Part of a small language model's weights: MLP 192 SwiGLU.
Each number is 128 + 32 x the weight over its row's rms, rounded and kept within 0 to 255. Layers, rows and columns count from 0. Numbers have three digits each. The size before them is the row's rms in percent of the matrix's.

# gate: layer 13 MLP gate, 192x128, rms 0.0808, rows 166-182, columns 0-127
# up: layer 13 MLP up, 192x128, rms 0.0776, rows 166-181, columns 0-127
# down: layer 13 MLP down (transposed), 192x128, rms 0.0975, rows 166-181, columns 0-127
gate166 092:086118136146121129134118165150105218168120129177111108069156109126154178117151136148214091148117168145113162136136177148186072125147095135140114121126146128098108125173161160111106159082069143114154145107086142142087167103120148146140145077133120119130131118070135174142118095071106081154124156090135151189182072138136148192142102133046089186142159135102089151123107148052109098130153
up166 095:124173135096132136131111091086143119091134136113134117162110131152109078124145153157100134121138130156249095133110136152136148159159167179125117095117191176099088165115101104134171125108149151158108147146188144110155127126073168149145129093157125127090092097149096078121069223078137150136108168169160172102061225145147160112124127117187150094120145124121085129131113124124161097088173
down166 094:105147086150113117077139112148149106187149141124097095155173187114120167143115139174141144179139125107163110159179150115203152106138152105096116147138048114169090158154111112148190081129120158127145152145107060188194129116119126133142123176101101097155106151101099187125146168157096138156153076178206135103175097123154116110126111109116117104125119126058083167112064112078120141175099
gate167 103:081120189138140152111103121172147141162079139170160207100137160155142098110157122105158137126179131165173134138090180087141134101114160105094124123112131157126186083088136113118110071172109144104081085180170075112178148110142152064137168102130091131096055100150131132128118138133159070099128104120139148189102077088127143133091071193184147094123145115128163136079134118132093136191091
up167 101:072124152166083126111138173162130103147129157119110126068155190194115117138154103140126146104179109103152141179139137106060096121117113120203177123153086169075159160123108050141091138125152196139133117158132122122153151101118126136102085206158120144138144185126153117147131131139065061126079136062143076169079154090059097109122140110137175132143130114115163141138113171119133142071114
down167 102:104196152086106116106140217091092207134149117055148150089118121167115116129158119118071162093144125111147091092177152099159147185143125101159156156111146166129153181115129065136044038107171168136142149136145094128141150169115107117190129106125100134074137134141155103170115106157072092107160181112122138089147152093102123149136151181175106111134121090142123104109119114111090127161131
gate168 090:118138142112143137124142089169129125088134125068154113114099103148150168136114155107206126137115131168094154136099138076083144151155052168098134158176139119045124105164122174120144167107164117085161066082188078160131099078165102153139094134149171124122112137112135220154141149156128106145087162136096129094173104147122173094158124069096128165155138125097172092134067194103121171114142
up168 093:079142111102140112134145125106085131144116139124080111120068155079160180151194131147164128080070143111121094112159120180182176137162174166169102066124159148143123160133152180174081124159140070151120155140072180154164132128145080125104165102143141193148167132211152147120151127080132121084155078148111143125106150082104147117104098106143138089121092110115065180114090146189161109120143
down168 093:107091150111140126147124132159082116117128078172172148106189109106116123152120183149094128144124137173127160118063147106127145118131116134120097164162124137198115178137150152102130141140133146140095156120149037113084091147172172092138159083126132082087100174063087086168146159116114127169123114092134163109092150149120145155214180099157135188141120162123099164090112120067027137101146
gate169 096:080166133102105090116118162186117137128100107102149142151144124117101092198095124139176182159076129148153084141168087167178133153119182129165107122167145148151088076097140172137134092113141099146163123125135133069199091208123118119146118116054120069103122127142110136093137099159156179102108157099086154132158131105140189140087165148142073189138096161144113173102141149096102117176191
up169 100:171129120126112127160071119100225111183106125163082110076080149146103174151110073170118120100155121117115133117167168088164133111133085127140182099147144178128059195082155151138107141105136160127143048101108111115149151110131190152127100148162122112132167120101120178110115147106074100164101134110120172091146142116174103145150153150085127180147162187123147151154146161082114162109047
down169 103:096091093104093118160152125094098092126150081104123134134169175147134179130212102119166133101106127119141064160122130135164086117201180142135159142119105117153106112116171185175165079124146126134144139151156122138136133146161144121114199136122156090115116167182178075117191119060142127120156125099124134119094138127169155137116187130117142134174169070138115149133052173118157020144139
gate170 096:072112166083157116129142112136096167085134085133150125093098132159166107091094098100108117188121146093108151097150140169179133096153123085132184086101085163153063138162134099145150107150156132125106122142081149103133122100109134048095145210122120114126088079104099170120197133154116124136171133145157143187182104144054167167161158091156144119160163167098123085068101108166108104147175
up170 093:142117123154148080154142192139159093079161128143124116149145174146116092091133195205104098105108179104156109074144186069145103100077162084158132121130117113158129172172090083178130139128099160149111117137149124189185078113084066137145149135146147078139107138136128131177079059149134167076086100137152135162184123138159079168146101154135099093089150109108132146176111137118116109100085
down170 097:115152157146199148114115116112125169093143122067077113184157107120078114103098150119097121239126122097130091130140110119104119111125134125139093109138098131202165060128116097163162090121121140140129096144139126171126099194116157124133131191086151049138139113119157120090108092132143117186136160134048113125199093184118116190139084126099139150134173152141106096165092095142132107094177
gate171 095:124149190108057125066143063164142131148098080135161149168129097131197161158111105083108138120151065155140149170118140118191131152121157164112123114106158097066150106158088142155194123133100191132155099141114142095159071142174173094132147147139121092070121120147168146148109162175171141079146162094117146119117107158101113176158135157137111164121107077146159124098063099083141097187159
up171 094:140128148106132147128050108059119166150064159155075150142082122126125178125190136087115103126118111150103134113142091035175169109067127128106123088136118149095100185144138085124111122091137119106134063072143158149161137170162129116064136125071114153116125106106100099124122170151201151109116143096108147140145067201101168096130125118170063128108131129116159107175138134063113138112158
down171 088:119132084112090111173145142128085107133099087088175099124104142107135127147137177170137101098148136127104149149145124137173093089156134152115135165146142118149163092121172105126112131112066112172135116086107086159086113167187126119101193109113158155058128190120146117132103114116156110201127123132072114091056134103103164154087101171121104092149084023092149076065119087130150074080140
gate172 102:117103085141076144095111097168072118136159045122173152125179114106172082136082144162124168147217106135097117137099106126108171124136091098063116094169151080144123139110176150170149143097154087151072069106147113115100107161178104106111095114136093043163127109113135105160146114088104192103137087138187177136074151166099106142136116113070107121139163151149112100133119113107136137126175
up172 099:152101090116098183106152156164111087114086111160125089115140133169112117121174081205107136119063144084160103120114110129111103160155124145110127106147132089066109136113136146182079136144117101160125119193166123148097148112111194128176190160154107154143122172181165119104171170189193133095073143071160127085127141124080133102158148122145129134065156179157103169066158123146182117146114
down172 100:152107123122125189069115151132139090107084116122080153167097123095138155070201124104121166086153076067151110118176168164124132142133088156124109116098162096116077157105067116155186148162095163131100074127172105182131161150102136094116151114126123128141127138104145167141162156102121129177101167100195132171038141149120084131183169075153134167086105079100079124159128143157106150117132
gate173 109:139124119090183113142129116109140127139075152161156132064054174123053186111109113128105108128145154100120132190124106112129135169123119088087098104181171092133154100148178100156130103177072136129115165130132111129085144130101105122166085156136116126048162091091100181195158142166171119099146074119148152114125121129118087154220112188135113187090120113131124146177072135159131160124142
up173 105:157162088148144103154124164070151173125144120203153120124126127170187124127145145118172134128136165125142059146148150106136125129138079138173116046180102078072089099187094087139105132130085104131184141170193109131090170126103084127149107105120136103054132102058062173144143161135151159157115128104143128125115170132107053119135153069150101127127107165148096112122132129158177161139169
down173 098:136102141145102132170134115073137148183143180126108105174108119094136140123184116086096119199182081134089139084106169181088176104171111114111147111098130150191149138121115116151123146144134100136141095156074090121133098106091103127163137121128146118219134117187161156134086110151145053118073171179155131163105099097118151095164098145104157127132153049179157153108145153122118173080064
gate174 090:104125142077112129175170131123176117183126147169106166054094126178057119131109108099083174140158098162151130156068112162122161155108140109119107115154131139116131090173088108089127108125113171180120159083164143091070135142169097118158076093108130108190125158097133145120202092164123054069109106121140139152087085107115042124153085141156157131148137127120147161143147104157186150162117
up174 095:147154088135181097150085090120140117096178124090128142131126110118201110156108132171053113145115134158093161145091122110168112104109058149109160113136081080138066162090151148121111158102171141170135140083196164122088147089140111100177153082138134124094134140075095102094112127129174105165125109148121102112143130102087090169090078126184158113114146157132094113177134074117141241130105
down174 095:139133148097099151129147074102149133112078185121108129059073076054149158164077082125103124055078200128127098086090150176161141144112097132113132123166156122194150127148158129097153190160167085120124133110167095086080096162142123126148044161112125104148101102088104159131197138145142120144156142158154118179150130088130143140150121121146068138179121148121133166104140100118163182128126
gate175 104:091067105138088171128096143126180086154100107140153143105070128139124122129136096111109153122149100159088108134046111110158141098145100095053082097086155176167171155094140086152146140089155116111129193159125094154089165148123202131119146171120104108119115140042127100124150083122140153161113173092110104170142122155165151184170182129093109173204160123167089132147116115110156179128119
up175 103:102174121150098135045134100155120110125136113096087148174151211113110080095125166073140136115121027142126145136127132147119128121156162119163081112143109131095150153109121136117106109062107095129155077131168109179173114200114149118080098146169172137105116153152159101101106109132108108158166144079077108070195122139060135116088121121161079176154128152119184133133057157140115123122153
down175 105:174078103144129132090147131141148112115157099103124096143080149171141166121062140126140101204122117207098080174089078171137124159180144122157091144091173136076155176123160136078134000093143085128132122123102129166123131126120135119101126129158117101118133159120146140088143142143083187148114103162143105115145123186167127103124156169152099169157145091116164086166095122143124163119098
gate176 103:103138087121084150109109126084141113133162112100111146110110170153166152113140117083105117159164084117173115134080122110131139148120104112121131118147117065119076128122178095169132050072125107089123194128170147102115071134186152097128116150136102156038118167177164102126135122132144069093113118151140052115164104137099170131136154124062103083078167141110094064179123088195168130152156
up176 100:122173167163098151096172153102123132112100103146152114076127118108132172153114076172069163129161132160138101070150161096113182129187122129048148132109142084174064145098161133157138144106054124132130089135158143095154182129075126103121156153168121127186167158082090138132149117104113208106158099131165120108098149086107081162089111118138121120110111102120177171078140170157055154158136
down176 102:104090117124068123102153163166130090116170082121141119113108212099144110141103110164112139083130153119124123179128129157173100120112104104116121135120134136174162131111154084103085119187115136150163132093168138147123091128068114137154081091166059110125136165106137122141053161201089190157119159155154174057187096123129177143112098171150106146096131129109081188147094048096136121152159
gate177 101:103139126100116088106135152170143161120146049095146126117110080122077129111141150142096161179113136135047101113186112131128146099172143128084154142126070136168103177083177125064064118077129096145095086169090116141158191140177071118137140119094079093136065162107181110153150146146169161145151167160165178096092107079093138148133085135079108182142114134143148159122109150112086133121140
up177 097:147125089147187182146159050165117192082101096128122079088160121159129122154108166147148129163174140196109105124161100140111186139147150161138143129120162147120201196128118138075100150141137169095072130168125087102104139065197145188169099109092081120102127118139114080138142160143105113148087103133132127093133099115150115126113118140121159091097147073095132137188141185108198105100126
down177 099:157115119194118124169140138182110124144125139145123191123172152127107188140156089134120165225100094104087155129130169099170104137089120165153144149121205113119124181086176111054130089162086164121155171083096191156119137107117111133165109090153140097152101125168098150176108118074122175117116128106142143122093114175155102101130135063136094102131109090110115084138164078145129196155161
gate178 095:110106160174183119113138132173100180107125051140149186114121117103105170120143108196103142154155177135154095141094122143140112170075109092151194148076169104120124102116061087123087079098143119114102136157117107147169120196146129087136139091118125100144080108159101141133105130131150162139128155131092184215124065149085094120122149126154060135110149157124094115131165067101088086152174
up178 102:133115130106119194084160149098173017161135202105105146105139153214111141168149149133169116093152109126137121194157052121103140162161121152112122095177093160113114206128129086146127119131156123145142109152137184138162119086149109104157117151136209158110198152140131108116138134164145077113140096105153051096101134136150103126111114134139104159126153130132114170083107156175173105141113
down178 098:114124204117142112119155172164178137110110155108161108087105129129114191107121099144108092144122160148117170194182073129075120142093123139113180115121097147135102144128107131190105189136189124097125132116170108156185094159159103116206145130102105154104108127117158077128195130142144103121145137056128136129076083185158072128136118129180104166152206156141087182093119110105159144142162
gate179 110:133114172096128156144117044135096148128101059111144121129066103122155185178105135126145161129137128146112143118086188109158129128144150121126136114196195113118101185081126105130160120112157122148097166197106129179114165148161087089088097148124117052171147128079148118079191099092165094141152132138103109105089148148084160169103070150106120151097124192139093082123106119138123177116185
up179 100:128125155187103222153101103147180168132183135128133118148125131113130127136147180137130068133114160105125093124079123141146079136143091071193152160093130140124135138106067136132041124192151144138054103117144073115130147065181130124086120141155194103137157161109173116179115084170143096107125113176125136123118142132123131097171141095150135116175117085065122175119085126159104079090128
down179 103:093062151131122112076132104188135172146113176132127122107095170108156130155097055097141115150095089108174123093183111138158138099101132130095122152166194090079130058153122106165131173136170158124194088115116105160144151091183120161148156116141148186116146182102172088084170184134128141140060096069122087164125118089133129096111168096114104105086122147120178105166127129106099123114083
gate180 100:107113164182121147061160186095100078094152110145072124100098168188091139095121123146116131151121150133145123108114129125097174139132191110147138144122128137152153113121187125138104071090127077123158121129136141083154118147167115069096192160151064155087100121185184141117150109142202076083114109153156160138085109165131073104140123175152101092126119122144101167113166172046118115187110
up180 102:139152111082074125186100039196119121098162148083107133194148129109133107099103182149116079107159136102142138110091130095094123185060153126103136182067138087085144073117108117165075160099170191099102146166147095155075119109196139141105131108129127117183119173148143137197121149142106115174121130107112090104117129119168111131108175133179145121117124112127185098163152119175138108135109
down180 097:129166112102118089116088121117116152108072093129123137103161099065103174151132143138130144115115091066146154100061132058191110145125100131180165162192156134134111144137118101141106143148155163107126189106110100158124222116184183134157120124147074114108096137138128116132143135153100128135085145121170121149094146104150131178182134177094058089152140105016065114094130124110143115114136
gate181 097:089088140157132127068130108100135091149099119184114106143097087142162134106085154106166110126114089139153119142136165103098188118082079130143113113152112116125143162119114151165110094079060106054157145157116128114126119141172140102104106112101131125112158197106164140054123166106142153122136137170090086167144121138174135111143171099093095152074209203203053101142167108148150104176162
up181 096:178152114060134100154106135128141071129075136114118109091088147171130150152178127111133103130115117156196136122120099076133105087144154095100147206116105141100080107157118090103129089098103176148085196084160147203209147128129182156141131119106098110096140103164103170103117131164138109130144098168160111080150083169147151132132111140060153183097127124125155176146131101214091128129153
down181 093:117101162103159091118162124074079155195146134090167126115145095094086157118114068157173148196142133162138117165087106080202144110072127083166128162097163103088080170104100133120120150152136100091124154085180131122139116084129039130136125110096103149121150137146164154128111113133168109133091130133123085116113138130105150127131161178060087118069149058117075071110118104131144112062143
gate182 105:168168173177137187105135161091136116196093118153176158099158153121143197039109095115139142146090097120139098155136089120161088132129103073112092126084203112174149134136125103154175078097114116166080144095123135155109138151154138106133135122145104100118119127101156137155062162123114070071122141056158129082120096147153094116121128192108132132095141177109107128161102064181135169166143